config.toml
num_hidden_layers = 21
head_dim = 32
norm = "rmsnorm"
norm_place = "pre"
attn_scale = 0.177
bias = "none"
init_std_qkv = 0.0544
init_std_up = 0.0544
beta1 = 0.95
weight_decay = 0.074
decay_shape = "linear"
max_seq_len = 256
dataset = "wikipedia_en"
Each number is 500 + 40 x the weight over its row's rms, rounded and kept within 0 to 999. Layers, rows and columns count from 0. Numbers have three digits each. The size before them is the row's rms in percent of the matrix's.

# layer 2 attention query, 64x96, rms 0.103, rows 0-40, columns 0-95
092:477499459563541508444442528538445496495553471418478475491493453532551447478473466474482496431565432499541483516438484494520496475555513483495515481546534474474491495409458492540426517503454501458531510479446470520410508534537548559466513608469494432445497511545520514533528463497459418473
091:557550515485478488488474565436531454509525467488538497462471527534521547480478595467537413557517580487488526556564511467455511441485419496434490522487459536458579579594518483501567483508584557532485498516554478538485501476506500484483481461531461533521474449470542529498528513518556525493
084:468507575531521527455536427495474503470553551540440534436464521522493464554448524476438513561551521447492554476503511557502541529526485518501476510584450459484441509542426497558522435482478508491540491458469504459557450525485505550505477464534544477464480568478586435461464459530542512574
071:597438520514504460515495515505511467494513436462473482451536424507535481512557453509530559514535479463523518524545491501526491513484498498468527494468478472490495598559526600570558429485456561532509456427539476477440425469533497473413538493470531482518487545510471436440537534436539512487
088:523501471464506476539491539530507523565492504500535535546508514503481545429577530511532468502486516484485493443562529511575487526434472431545473495470458484499519528559535526546508515556505463517400503463458462552535429512522465447478520465517511569557584424515376485470495485498448563511
084:506497457428544499530552593477509478419473460417543490463469410463481512468529510520506517513492468505497513550505515510520555466505432489437536500525511477533472501560513458471502500545559489490478462454459443538453576509586502512495480465533503467582492491421447442551488535514443521588
094:472458479456447534480476588508521492549569514539570580488521463496479513485573404500502418518502551548491559517535482479498450444452497467525481512468469515499506385470593507547511527546554522536488516466493477524518481462458489432505491462497443521431508467523493559533457536468495503558
087:426464503496502553495487448543478455482418529496507473518470525511474471525512469444514456534476485472516502505498545533529560522493475440419445438473500458495496433417502489537451524452430528449517510551411534462503484564441552536494439605493449472466521558502572473477544475516507459523
134:476473497457481485532493594450528505465565486549517520439469441469449567447545453469538517509516590514487540518550491469496480477451445431461522492522469568513479438530584470485522431506502518510456495458480434490530506444525488456534527430527535582471524446511462521553487548574504501538
091:408468432410504476479530476564583485529503526520515443503417513562519516563557464539412481488464504459479415514515491466522561533570507482448518531439536497487545424461529494499502521515530496532535480562526465510517546524454523457497423505512500526526539461500503572508515515571520502469
090:426502477559579486500453450551521527456478452519493507521503438561525497419534408548523475468512549474477486436506566500485470480517483496556516557518496495472436492538516514509479488463530434469499452485423484502517408547444449511465454485491526421464503515517456505495589513575490565511
105:456469502507459452572457536516475523498443499511526482455515500452442503510422479491523526578440528505446454524515403515483481454518515452487437503457497549459535474508531414408443413549477455552556496464495552485503478474492490477442480530513495481520457532405480446547498537506535554510
087:454478558600526529498521479587478507559560479465439534504457453515489522485482500427450494525503454454495504528474437452489411494478516471458571492498532503452526455466540479479455572507390500560527496510543495471527544481559486566483490508465536406484498528516530522493506529476515525418
099:541500518429512550503548504438507471516481535480462512480543494447506469486544467514516473513474541518413549506496564525441524538538463482543511484463484498563498463505540563462546500506527489583506566477412443515474478558510534499434497382541468514451518498457463471485427488445579448447
102:483437601506536472475458445487556501520459531460527534476508508491489439530428407498518509517504527498572447501507534585461469589457595507509454536490497437504532488505449553536473390488468532476506470509487460414477487529547480544470480555456544491510494504516495512537482494444512457526
095:489528534473552593507538514461497555527501490526568459468447487508498469478605589555493472489468500408540490432485537525451439472482417568478571453568495497502470536442601525513501459510482543554487461533554474506512544479510497572523454484523533495517494533498519468513486479504532517521
110:496455488531495558432492456489484527539466470506482507472442469537504462532463512490499453527577468487494474499460548550566460544473526584516495513556431483463471507475450516551491502457469520442477464509527541468531442512436477547463434607459458443489550570496592463535511458485567514458
072:544530484481539518524454477417485534549412448511493451511458491551498517452427518412442477494529517476481525539504446523546514461467438592484524494527546560439496506489464513492478495472554511415476429478556497549518509512476559436461408508521502501504447527516522483493477458484591498538
082:532518450429529472497482538478573500441534560507490482468515494485535577409492472504486520498435559502489538497494510445456534455511475533487549498483472547515534484504530443463543530448552461508565550475458525512529618486494545569538525429502501583507441478462462528476457509553434498560
089:466468540549530497520544402489493495503494540506470578474520485489528425542507524542547557475526445481565537508459521554522547548502453519545506515546517445476445489462505508497502502499383426428534474519462504433495513567528515523518388482456511478468541546456511477500499429544544528477
084:526570459426481498548493464522479523535496577489474514528505524511500486458457509512535452461432472430514408467500440499475412476463560521545490572529595479503525494508493559489536526499538541494538429556495478540541481537501444502518457486494522525565519521448464449529504416481500517597
096:478546541554530438557514564521476441510527554501506492538542532421466560475508504506548465587469497514449468513479459412525533501551535546517524458431540519570493494559483465534572452540429521575520459490460488533510474453564483502565555441463472519497570521488481498518513502468504473456
100:550509500486542486491457450506493545419535438476458502498497484507523419529433563574576548468467477465576540472402542539461540512506457522515506567454463418518481580517480436491536455516476540509558495503582523532494542468490458473491510532506518479541467518521524441548483456482472546497
113:482480444468474517459545493514527478570460520592485500538538521508478523454543464478410422541505504463511487516553489512520517534458534479509478428574484516487533404473552479542495516482434538563456491469427527494522421488443527457454465524488480434497566488592461484487564480483507471465
079:496525460488480523490544512527490547568465542559424505504550616452453506473498484541538545538537477419525524512498480515464506556449513502520583484514522456571527492504548496473457493505475497537486513505491529434519427485501493492440482465514502428555573581521408418512524493552445506493
085:442466487435539589470485433514472509500478556556450502469516528557512497631525538516507504455529446493465479536438508555535488533481472535442514564447481499508473532479453580511556511531475434460512510565499472519460490541479557455473493509488513483579515502512535493446430416480510486463
105:471477529477514498519455471469463476479495516458530457542515520486534421414536504476482445521534480505530399471437510572505477544468558560505505484441430490610563518536452460559537541518490557526560500483498563486519465527484511446451501554474505440520528535501425503476547475525502453438
102:541547557499540424533487546493506511477514498554487561504467439517460594477538541483487490599512495577528468566547482481494512378471529530495540440522500511456492514542477497551488542442527525503559511558549493520503507509564480497548494446498551560481494410493482484441518525427496493533
092:473433505463510489485443478490468451595453512488562481515438466496536544529523514507535579529495509561450488485518518524498480455488556483504432479480497500515510584569514547438547516444392498479572518491518488477527540531586508490523544490476522532429456466454494544513546549484452408500
093:446502474539412512598453449481532509465517432489531480454527467539516482384453549471474471544417553544542476506534511419446436543467468451461534519545437522558544473446441498489510556495464467492505485540462509481511523481446508508472473528582484530519521524499493496510498537461552481493
100:451431582482432472496503481504449465529424514535587496528483518561492573551509423504471452505447523448470437507510504463526482497516451519533431497546519474474528474489543478542543510524492455554481552530512594521519510438450544509559488511509529480497533489486457603532550510439435496492
092:445544492453503485499514502520512466562486552501489516524524507570566518456459474496549538512487473530548518473496498481482526512523522425454469498459548465481524469475519520569586530523444475504482418456393554521415544539476515402559537511528525499568507478535441456487459515401530488505
080:465477557544523548424452489530475571416425551505522492479534538502539520455482500453487479515502567503530489494502492460505526483495488511483466559539491443523549441477509515547487511512505542539564426446476456424489498438461417429546498537472558549514561511485532519502454469527498385522
090:483514524568546484492449557429510477450508504571446582574498493604465473507472444498525506509488487530511618474518467528551407517478494482476477504444527513483581504492514510563504444443502557538503527549500454446513454535477510503526485474521456479574489552532499496481430447467497480492
112:540455500500518513443563546501527416618411523479485508511463533487452501534511523448525560481455454385511501489504492458532494494506438517545466515489515485479438456561544454458502559523533493484561522495552540463501560402439516481436505478460462487457467479480530518487524549522487465490
084:517553539545517490531420532478539459478476432472440531477461481478461469523448411470488535516549480438440492505467489491460532534499462519450512481477550500504547472560535473574445498461523529514494587409473543501444463504460551504501429475529467454533423473523526483571448458442506526462
102:527424556556513399516533524483537456516467562497421466558482403472484508545467444465527471541490472461529487485467490472514464568548489485477394547480565496501562451566500478495513546526559458500532505525527524452423512445481519441507525465474524461487469484517463477493454475537508500561
115:515579504513464451494484494457526435498504424433538537501505554480423500504486442520550416465416496457515532441536511454449459519541556443467458569502541538474506457503476413526488541511529491499538570445467552481541528432482521498496489531481501509518476523488582521530489435446514507434
106:475451469482517421525523506517506491490459516499545478501535450443525484502429497526441528477542478473533377497446457452494492574559551464555536476472465571538546493468472530528506584512537478486519497515505522484493566559499527474531509517489538429519397487482479576440539442437490540495
125:471514481525478517419498429499502428569453552478613553566517497496449509540423460494482452536437394459508481504464470470543496491531534523503469480457488478483496502528424507484517528512507472489600519523504544481547524471515479420501519528473593513527481463466498513495524525434539509436
094:503574501518471532521568492487522465454512386491494558538531476490476598466456560439491496572459507537521501573558435564482499509434553489446500483490555492470457437535456453541566535494512513530509534577475548525540462452455505527470489537477479527499565475513480467451514469462498540508
# layer 2 attention key, 64x96, rms 0.107, rows 0-39, columns 0-95
079:527456569414495506611429540481553512503470569562525517476534525489513506493491425492452575546482540467535501502503452401451568427410429513526483454515487517519481455479512533517537438508515475528510516480519508545531543491480541484499529435524530522453425526471471530494471527522466493482
097:511471468529521501480479512521522423544603487478447427569484484528524524469437492514504519486489500537400611539468537439537489513554494491490552493490473476570403493562567477435510489539518502523468540531491536463507472452508489450530442472525492512553506505521443517490452448553543553477
086:480463486479473463448531526534425487458469541487493529494525470507445464448427514508524561506511527495516417499461488512453537510505477462534479563459486466484486555462405469461458529521420439506505495510514516523464489520557526499437522552471516502452509591571615473533439436509552487442
089:449488500571540504458471479460404513466588513532543496520525484500462535552518504494498468543505566456438394522490501476556436486513542546498460517548531502544472545431518497452533530473482500504474574434502481495506591449459498501523511497398495489528540514510540579494487478511437496440
089:528548462566494445481482513543543559478488480463513557532410479476471524505455437581520461506453512503504555473481510561479543464499518430467493521451472548484502460526547483551495449522533519491465423581481435526505487517526486492541493462552552536471563481487540447479567527552521557607
093:430536496490491535534509485544552487480459515543544533485501500489457586468502550448561517514461500538529484497465549414533421469440519546533440457485522461573473502531530467411528528510518531542535479478463468455453487526562508503487446482475462522570472457433504447581453546421510497471
082:515546458531440452445496553454466533487489501498464525529453554538503547463454482512511448443444502444499481480568458565438479534520552548515500424510478454527501572459496418527412525495514499473529465479478515533499566554477560482499494513475501388491578507542479460558500492462557467516
093:573536592483552460531411536472528583533427477550462508503477557584535512459442451550466449548488475485517539477480435508560551488505500466536507533479457484467513471493486439562457475534504523520563508524537517538510536564477518504486483545545520510480507509514500517487604468511590495523
080:515609530514550516537482497551485549551494413471465519483503539476476506445553497510529527488495522518455475533508403529498431457486539414505470538494460513472486404427504476453458461454447483453512434501459465476424484533556474541465476513481512530450546476501563455491583502481496467512
099:508428502474536450493514486458492495498455477459488550466544511559510443503400437500500438501513517461534539499510466513512511525568522483526519450594492499472483549506489471469501486482496508594563449497491629530545462525461461491432479545484473524507500592492464504509538415517511526584
095:533520449563479490517509501493506510487450513460482520480548479546466454502405528530469484510454480535523512479462523487548479484522573521434562541545404482533490500425568424479523491617464533517565527461518537445466510537509513474474488536498491511490572501589560461513496534473456421474
099:481522501482535459473476451557492541551514548422493495480511391448516523524484491546518473436496526414517520512521509410575427505499470498510527598500461513478570508448534502526499547440450479485564445478474472476532548497535520474486507506492417548560453555503540548435477520538502486477
095:517507467444489481432463541505494474487480468526507570455462453521543504509567512513501493495462518519482541461556541427497485470539501479530452509462438542527471503470508484492515532446522472532531500515614545483542535449579494490452420510479570538436509396562477486577539579504467552499
091:484513551561538485522521525540465487477526498515465451484456552458497422470508465512522571482536390471531520483475501534530514533535511540484550555477596520529566469529522477541498515524529609501511462521476537553385478580482497500512517489510492399543501501554497474502497483501578514451
094:476576469511561576472620480503537444525562474453473438473465458490533519473545510503541483465501530512499559447500440537463483560463460499494478486497427500533493450545513401506558405515520522520479536478486525491574479541527459486506478381482479522506522487528501527464527506479543489463
092:600568479502544487514466458511499545452475513523466508498508517498470516493484488458565495607537514572485521548469466400493560452450549456496541468481548517450515464508392491524531562502494504454540477577481523429474458474497516537494540546465486489522529424496499466563454523519555497527
111:519496519582474520492534500516426515514501507421509536471486496501526505454474524477497453473536462444573422512495437536487486542538579499519496502572576437437527508420490531519443539472514518450540525532471484502454495553491541549472544620442461444476525519520546508469533479481464426495
076:485501441507520472470500508532501525502434542525447489445469462492437502528499493504431498546578554477534460513492564488447552496411532455524526410509477538455552478480454493573557391442492490571512460575492486501521500522484472466517486462509500493515440492497541443455577495516485551569
081:466460389440506583529517522526545444545509466538455551514479453494456472499589522521557561503549510563519495471514583482487518514467444484499540509498497500550493452513504478474549449481574467525420472458506570487532491495542418477508463443536496522512423485517456466538492525544561526519
090:437427482487528483484553540508489506488526581444494527470531502492507470504510481447528575510525513485548491478444417505501546497432542469531510492520532491497483560471476529484490552539408473550490514475485483504492441564461493483440526588423451466481551587547481552494461465497521449393
092:513444562477553475560469571444447542506462472559526505528527516527532460493463478551543466457507509410495457497470526500506523550550467468506540518553485404492551476451540431514454507516522520469460520452461565573527535505579578505449459495459458470468495536476506520465462409487497487465
088:508529479573535481491454438460507513524520456505505496487572527425469517549449502556470501532482527467481534591523512494510509564525514483517535460498526490534476527475449447470523551472489554530597537446461527442411486437476480525488465606469557555439516481529569435460489492511536472530
100:446454498561505519529532473458490557488490547504472550473616502442572465578525549526517501476495451461487510480388468457494489556530447509523459476514560491545514470425485485525536552506472417551511548507505513520517480502435487456434473559520435468485471493525538515481535423483544493466
120:553552545454520460521466451485555542429501497487513533514413477526477540472460435516498475512481550465473534498503563514533447517488494459460459536466453540468463417484540495514467428506492522464442491503476413510547539473570459474584475411559546550478500458540563499523534559536467503511
165:489517535544544447511501433522492566456484535479528469510518519505559440546438514516480483510488466434565461493415472513452484531514567521524483546490485456554519518460489517542507556518455526543610503496536541499481482551435523465447508595466461454483478551486535522450512427477501450404
090:511578527438561485448545546521500450513526438546524560500502538453506470441553445524516490506433497522455494550491528492478544511533562412467486539506589500502396464537501496497524524558533532532489514498431478581497492490480467510542577460562448469489499432501436440513473478508502473491
095:529509512550545442450477462495531497563424441518505426522528469464472474557512424548432494475542557447426451446486516517517541517534545495513475563501538560527546493526473461464492425526520512474489532451459470528511527436484500500543446443581499584488465478500476520437461567466514515531
105:471500529499451558482483476480448477530489507466486455515550459517553469452447583462479455541504478519500496465507519510450522482493458569461487477589485450446462541448495516530511574514530443500439593467474525455583476537472461563476508598526467487416422541486496540464506522500484505449
094:457403463470541551511497458477462438541541489477470472547532552532519430398491501539545475495482551530476505490465444530532498501484474515509491487461512464524423507434436444507506516439526518513406485497589467507505507485505549443449455528524502582537457534583512489521481484533561555498
102:512546572534449480435452508511495452418486509435515422422554494505458529525445542559463397521544476481563465526493448468497502572563474509588514506494562518505522486495470475552488461535515455524530520556517579531532482474524517544456444528438472497499494457520519522481516473487457461542
100:531422518504552439511502449499537451452503524509453432565541545525494495534391482534518446439451454443518487469545466533533457555534583478530489516515473478535514541439376492483532563511531478507468486506483535514521526470519457482454484493457490454544492528458515515445500449487566459549
087:529472588494475495475425565508461480469458550584536472530419546496572472528472481571485469416443519450528500465470463474447530524555517540519515470473501499521517474536538440529455501550452541455477554535480532520500502445536510473529424498487446468477495499460531431509496465601460474522
069:527469450463460610569545499501490532522407507483518547505555512503528503476524470508537453489479509557563462493467495506457446527525414466547556494449507563462516435525484580487476463544466486520457547547533474474496557478446526514479480488470461428413489491446465547542462439462504522526
086:546497502507533454512479438592472550525498556448523510486492561484529522542473549485503432514569467504492434457480549517510496474537509457601547524554493462507536480530479514503574494570505450515386536516432526463522470507531564516520465535527553515488452466495495524531449584464539445536
088:524470456492537471482473461507500489476549513544571536529521564479586475490494455470468489551485465516407544559514556533491448577444535559479522519441517593539532526515528470533538497455543584583489499472531512491448526568560543568448511520515457487503508518442495457483508462455466483475
102:493478600533510470524466467593554505545577509507611374495511436490553520554478543461511498471487457505554476551512500485470507453476510473563517570502492492526495508503449445456518529515512476529437504519496435487504454516459513526481577492489452488496489465480418511552482486434548504527
097:551484551507551490509472466580444488493560482511554444452498497415510491483489522498453495510452484474525564550437486456467500485464494503478463535486566493508520432515542443540516536495519536561473571501542530599554529522470516490487507506496392455534499526471508547504528451440508521377
102:483484516549467498484476532537508516438562608512481453506514404530554439497453550495570527539473530447540483440489487502542502485534506448471476542505511459510533484566476469538517563506562522442420538512507547448491475462516549538513451511450564409503450474563465493475503539477527557537
110:525537532536492512453552472437521395526529550569517502537565478483473435566503461576443539499473484445497488453546496509427507518540558522455482515531539490507536516502497466516521438514501509518541479439520498545521430570488541512527486496445412516546512581572507551467541509524473448454
106:486462452497467518511527485476513463466541481548473507467514519510536391538488476477474531467482441484465509526465570470531505540527454522518418515474523455545556570542495495524617541494521538466455573503508484463537464483516517566556440502478513464550535526519474536551498442432433422433
# layer 2 attention value, 64x96, rms 0.0569, rows 0-31, columns 0-95
096:602456577472437472521446523453528514494509545534491490471536482539519507467523486602534527539492512445497527491499498490523516569595410516434530466536569513441507499463508499494537470530488469485493607602522535533533550477500521486532518510508454538497447521501490500414561509497523485493
089:458448553521398399529425522462478504478497480462500518473400447510558468528491509495530487443518460517495535492492420502520470525523502538521512484490576467543535473476497400453428537466490474454433527507506510464492495489499509471519487504487437494519529512496421449547462494532597562477
092:501483542507485513531508499471493548489468537532466486551434535523476501538526469512469522565425501530492475458472477506433530531446431490441481562487501453497482496553561498507525429511589577513543552490484513438563487586467490489494404440451433511541441579409507476496508497498483508518
079:440509587459465465557454501515444523506574417457452546510405489520563492512462492487506511505514486510489508497543556549510438482489520502430561433445462580552478563493427488494494571553464463527490538499489542508499485516542494519543480512521456498484544508552486565524514466452524590528
097:515484463516499494570555582543497514537529509489486489518457493522515487394454414499539492480493512546529484423505498555484515505533526548530531511462500593532524565542563480486480549532477494453455477547551473538532465587540555469533524462490504487529592515489555548502528506443534534406
076:496467417505515517508584506469479499520469568543488479456575465467473545524447413499521508560463447523486451558538499477446493505537488523456380446521522468468583465561489479503539536468494547504461535448436521441533463490491458516487507475490521571425493447535495458475503498522565530508
085:473535518489538479562498502494477472540558519572447633465504529507544581537492462528514553477485503562503518498537522497515515492536493480560525496457433527548540536451467485481510571530489413418448452474498578538511536471504498490458526463499504497506551540513527469524495546390502446451
092:529566551421409427546449499516534528519531544511481502473474509562540539509462482514433449490462550439526437462459499466530486504551510540520441523477475518523470546520535495483480583554481503432533558574474506484513515523525480472513495455513487570527490481529574459406589514465526496515
095:518487528474474429551512474523525545564573553459461488491448531509504525559473515401525454498494567439456468491451501521600498492558459509504559521522463536563503574468475428512440540485576536538466468491498504451549417524549524503548531456480443495500510467476532488557519522497458502476
092:539443567465476450467494514487582527478439540542485476479573514507485472437549488503476519579418534517552533502484484552383548566452531498469523513458487499424552498525474482502490476438552541530511535493500506432508479470505482543546564439543536516476473508538417506505437502540480528491
082:539494438556523496473501525573551450573548495470568443425508530470510506524511504472473471440509464538475482419398515506526552519542536473552491496539466528531503465518529555530438521490491461472486447452508457497470494485531561531502551508536547477517463463497572420471520543423435514561
091:513574565430552474553532507511543538568488548567476519477513499539443513554511539524517505553464546473513481528477511511479510472505578430497586494512430495533454548523487573463539497533572609518553482560584488502529550503521454506509468456583515490470479470530485519511510483489529513455
078:581500462519535511500486489501546459537500518458477522499524517520562450509434434556493540469495499575472528478450511536455588534558479519543481565508497558459534482522555487474453476486600560490441507480504484519494416480565468522466493475471481498511514491459564438444556539440475432431
083:555438473550551442478514452458501486515516458498487440466467517553487501501528517479497422469511497527462539477496541483544451576557533529495517529503530535523451476476532464462549452520551453471497452499550519525576530525541403556452529528591473460507494489505536437451555514465556468398
078:503493539547527495513497503603530546519519486543540441470479540516466473489558496482542538500505478480463538505492426528515560494420454448485429487498487570494553481555531500520418496504464480544471458523561409538452400546458560565502472473485444465466502504507550508483512501516575550550
092:589499507442501444517545503427519532488444570462504530511506540459497521437465490484482537552474554493477412471524506460441577481502477517510514518508507462541571489534515456496476528518503497491532521465486514586517527568502489504584502497554560531502504472543486563473625517410554502473
086:443468460534456528474479508456452521513559440473465465472488462556475529466530440509481519509504390503499478542444484507532565555444423504516575562554531491503531397518437540551554482485493451511496483517473529489447504460459524497513525522486539501463496535479495526603492542502477408538
092:464553517509591500496523563546442524477542546466507566499492506498554499460510473554449565474536498488491582479456528542496570493509456449547573443497488535518479496531478511518490474501458515499498496539629504536487394455535495470533502491572475502458570579507509549538533497465472458485
080:523538467488478540624509477456514557548496527423461462553485578388551525494431497455542524512481523506467540450532455510442556477522468519539436488525508533478504486443530504532492526495516561467537509472474467491479442488450532481518511443442467485527517455450465419427522482447497507518
079:477448485523489541499539533482520415483434423472504558470563518428483491523497517591538524499487492572474510462510485488440521510544532502495530497537579395494566447492459544521482492488568542500452541388570496476459472435544526472460492511498454496503465503451552552512494491530509488536
081:565490531530562527499475512521513500538548504535461512448523515597494476485505447555525518530500505582521545587515455543535551516503477506469484562513533502542466463541572523535513521508493599481522515563514515462490425466454434533515521428490500525462520531481566530455510450565505458394
072:463460446509449468453464499458484552591545452417521433447515543529483533470473425448471508496539441481486449526457523497526438490504484567479513528529515560466515490506441564503555573515503515489507518547386539496542491488513456560540572514508534519496517409534550519523521523491531487493
089:494462525489543508498492462540534520495524496608507486560483567493510527532553541524504490476526516501522494422554524512534445496498513530468469432489487510442509536463419528492460471552575453552446531453497551510638423479529540512445416469467463454523494506507470515553463508459519548529
093:440544484524522528584477471556435461510525405510464492527559463479513432473540521499437506508448502542493517533536502517434484485486464477460494447456493453446422491487554572485557502489527540535513511459561441459414516516544468492439484519493458480524449556531559502464550442504484424484
085:420529487516434509518524554546518506511518471505562493514444404471523438488492480551517495518469391497497513486440472534471534498508441429522481433485483478409496495585559547439499484515510478472473509477558431510454433573515517462503393542485531485515483524473508458506492513465509462534
081:576558560518546507449478463511504488464484480481455506442433473548500516544447521546524391476511509456483499570510532473536530501525590516516517578468432554508554518528522471528433517438501461534451490566506458574503574449531518480524476539456553486482480455468556488485530473496517458452
105:441547520523476479495429498477524519566530461485524480459443550438523505582503573494437462437510444516483539539486482447443493481516519496495505448512503492524499401491492607499513494500462566455541533537488452503513536488461488533544436500543587481513457478578454476425445476491540535522
089:476498510496465498532490548457480491481459509546521562448479557516497567577486478592475584489476555507522530414518520429490479467533532525481478491481482432544499532489568546568537519522477494442509548550529559506569613481433522511459504467487481544506456551464542557482520490488511545548
085:548561576451447418474508470517540571475442450489470507488478526486557564422474474544428443471471518429465512483484539477469549531563479508513468506468496542487557480486431511496470480481463505475544561542562485551483476449534499480563474487493543518474501483552539458391555476480529480513
067:432513485484484453494510492454412462531516498501470540553538440498532508440515538481502529485541540482462498532495502480496454514558446556480570546512534500502526610461445536390520497526516538488463547464471562504530535503569521453453479561487468520554452536530492422538468526446514435442
087:432496418558471509531575516448479490531519446458510465490549470442452475480502511442577447540457491568468528485536408467430507496482495528536449521548519505530497520506575482496543499459485532537484432490524411469496409568467447530497570466490525515483516530538533500523487466564532493478
070:551473516486467511455477498492654500508475506542531532464552512533432498528538437492514512512440550534538419529492464488489515518492515453502505528490455520473561492443507509506499511469559470512509485543439471506454573561467531546543563464439597468528503447506515569512450558542471452472
# layer 2 attention output (transposed), 64x96, rms 0.0516, rows 0-31, columns 0-95
089:543500564556445545485554476447536529520471456454484552482386507531485563496460491485498519506535524536480501471538546528513562577502471508519491430432452551633508522499529493420455475531516490496522454480493474476505472516444481551428496492489509458514522514480480490570416516563478480479
090:581492473486503564518507476542572449528498471493504510448472621494456496483554536456542457454474529434506475504480526501589493467543429498448543571445477546497475456557524501512445492511457466526553501474469493525464494530460446515433451419485471461498521524525510498412528506500498477577
099:494490492569434475400520500517516434523482461514510547541512552554495480518462509569468428495595528490455532513470501442549475572514508479491500418554534504506477563512463509520499451556462497446523558478529483470484528473535501580533532579588504545525549496478555526464486542526502558476
089:440460447452506528485503503498507451542486511506532442449536470484458429498578428451576491428467461491529439451491553435510494533457518497496581477443536476552556526514488482489498457469434513395496505473529503543461462592474494483465521428451504523521424475535487504438491511501490513520
094:409478513455510548495532508491487471458491447502488506449516453513455487624607462465441519415479473517489506499557518471491470515506510556451594499484508410558461531437522483494510444491452540577505525515486477532495497510448448554502569457534540502455461480486501465479517496516493547546
083:538469532547463500492546554498479448521512483529579502486485474472580478459475497530533482598562493481496487473458513486473496469451481471507439414492516463494470448463539523499510545438463471578512504551536544528488580481457594535548473565474528567469516537480526520522497473511478590410
084:451466467488459589475508484507547498498526564467484393503551434534529480512595486398552530477449487539555403443528467565436486528481525437507511450523493439522521507539506425537465493504507545505496476517524497546503516458454461539471570503441478498494464490512504514484487503537509560464
087:475485522528506518484489477479521429484461414436496519443464413504526499552478542434520442489479525531423527478455462532480505576422504432552591514537476542551475495532488492453508447483500503462512525573552478526476503487416492524404485505545499486523445521482478515452417512547500470497
097:474509488555497545499494492464502426499495462447499548412469506520475489507408533532543482432443534486420486580521522467484450489482493512538568517474494457472479472504494452460528511528502533465463544523582513580486499517503489497398569462555521407468430555504540568471487469478485480508
100:486454500494525563516570586458447533510533453523493511479459487453525506530509563556503487567616503534507484476496484516496542507525432490514411421482512489509442496443473533478520456617504433491470472449495536523525470506485469504542511531500477496476498531445512516557510535539436477397
085:463568528451519496531482487497452553451463486449487570544515473509532549520487498540452522486476567454457551569598412578449512438482507512513552614504533451478473545513528456493539515470541537509475508570550476543531530443506456502520445543488492456535507505527461527492499454509470456457
089:418393484533473514435521481439540512532529445473502487406515366466503508501440521506516470507466472544414480464492540513514503516481479508545419432545492490508450534492468470473493483531537524452440504517493488528473544484583479456501537556423452473468488520531469506561487509498487476472
076:481592521487451494482463530565490535501509470465422567518517468542495530530544504480454485501487517506518527508507418461505488444503563533492544472525506447505470561482501428525487568533484517515563515539519450519523550470509423502576470592539526501543472566494502566588555503558514575470
079:522510500455510504448436522519555500524516495462435581525471496541566417524504461522472566402488523525395546544488491453474546570528507563474515473442532520506534499543546445521448507481449553520488521555493432489440476546531501497475471501432504502557441550483500531515479505583494515489
072:544444464453470549509492457470510494496548532468545512530554554424454573539470434539493487428559533463488482521537486485500484491536501491458517565498507473494464587527590567474492477461454489466523496480482446522498565433587412485569540470496550527475505487459513448477500501492418485514
098:425520552570516511530512470476457509422527478492472426436416449499533548526535491445509479477554484468463522464492566528512559494475468503489496488541470508488507560457514495480506471554484473608444524446539556511460523490448503574429526492476491513467467519469525498551415564472473534425
086:515555510509479418470480465520445517484491584454527448529426555483571479479498486549462505425484528425489490493524466538555480393530569533429484431517570470539539485527532582464545514487542484484527516497534457460494478514512551508526475466491524462501498466599502535476487489467511571486
093:514539469552466492464511415498494505426536577481451427432492474467524568544565449456505472455493475505519441524570534526603525541485556521507437458538454435550562579526512463521520473503496519471503505474457471468508498498554450522497538430436525472495536490538506497568513512479530490471
079:474480500488486514522459511518559464453487543523483526482552468490394517489506515476562443607554554483483494515485506496527471501452457516495536542540458526505508555449509541491509517570404517579506552521493480535482520484468474587444556479543521507447517454410559574458507557468477528466
082:523511561518484509514490501540473565464490503521516449559526578574466577417538528500491543491518458481528528503481469522534484430544464471515491473443473490512424511445493396542480519492482459545534459489458539518472501475503449498619459556441491487494564536563464483516564522518469569507
077:526377482539463454498506533530501476550525462513474495490505517489504489527440494465490529443492497522490465539507462462532518569519510502504479394458497471542519509541439546481491522467410435462534489497456439485486564452560474448567569519505534487465483457502484523566482547595558576517
079:467503493470539442506495505478472478500449519458507518494447503485559433517491463498505554469470543473421556508497524491469507443456542501491580459489559467502487432512511576438549537445462460513514524538545485545458482534518617476446468462533538463451418472508528592473434467527474525445
086:471537454413460568440505536522501481449523504486539488560531529538461477468543461552547537535505459524534484470480514500392510505510504466509537453464470444488520510495535501549493460551493502424542447536565540503444439502509424477536532541531456574548497601485565475463553512546475506489
086:525452496433513486498444483515541552472458559491466566543561484524462530510490447485436430500483527558545486534478413444494475599534577483547475487452536591543488472478458425527471500453490586446471467517437511472495501473497502504580469452501544507486493433512498484505527549492489504533
094:540562486470462465417503437525483501453478472491522548528502454490495539578495465523468417509535511426516500478562470479551477384497561519479499547584532506498467557533542495495520521466532580476497512568483486492569544445522486526535423509529480465561569490558504490487546479468528461516
090:466532493484495506528463557514481513541514485480490435462533496496457542498471563483440587381446519507517538445466497472466454407502508511510573519510494477559524486494524488480472528465527484506524476506520463506476562546494415434524519525474487484578453512503353456515522474474518462562
097:490391458445526445452494491502553525506496535515518511495532502466436470456509501475450484560512543453472543487495549567481546485425486512547510563535560526513496509605517521500485530495450452449498515509502500504476567498569501467481447509431412455545484441487450543490468602509502443485
085:479436525585485535464543522460512517558435511526522446541514554540496471477573513464463563504516479552471524449471523535504462595482476382540490487503462510566454501546425498494477426489492441518528512465493484479522486456481490566459530556450457526495570470477477449468449505563523485495
084:541494473481520485526429479504514490417561526475486433466468447496478554511498533481501492500583513517478534441444548574492515522413509481577542489544501489611495572536576515481494462520501430478489482515528498504480484548477448522478500435487505449560431505495465529568464545495488433441
068:540574508512539458490494408488630498507444476431477488471469555567482534522516487461497467485467514524480503482499514497474481524542535504495517495480536505502455415450527415535460551523585543517473464490444569522519458562470546510438429461559524442457476498531507527507504460482526572499
089:540411560500575484547513542491536542499488535557505503459535515474515466566490498546485517501541493485468495569468488440505467475491481539480471509455515531442428428411532510500533540451457518607477561483475528534517513506527577520513525448510506484416539451417535507475532546486498582500
079:433462534505495551527528539437420570509537476506510524546472456518539503502464553513435569519489489518523532463541458559415487432541480474538510497532507511464424466509438493444512504533587475508493485485548511506562496400496531496514545571569451448469454494473505519566455488539467471523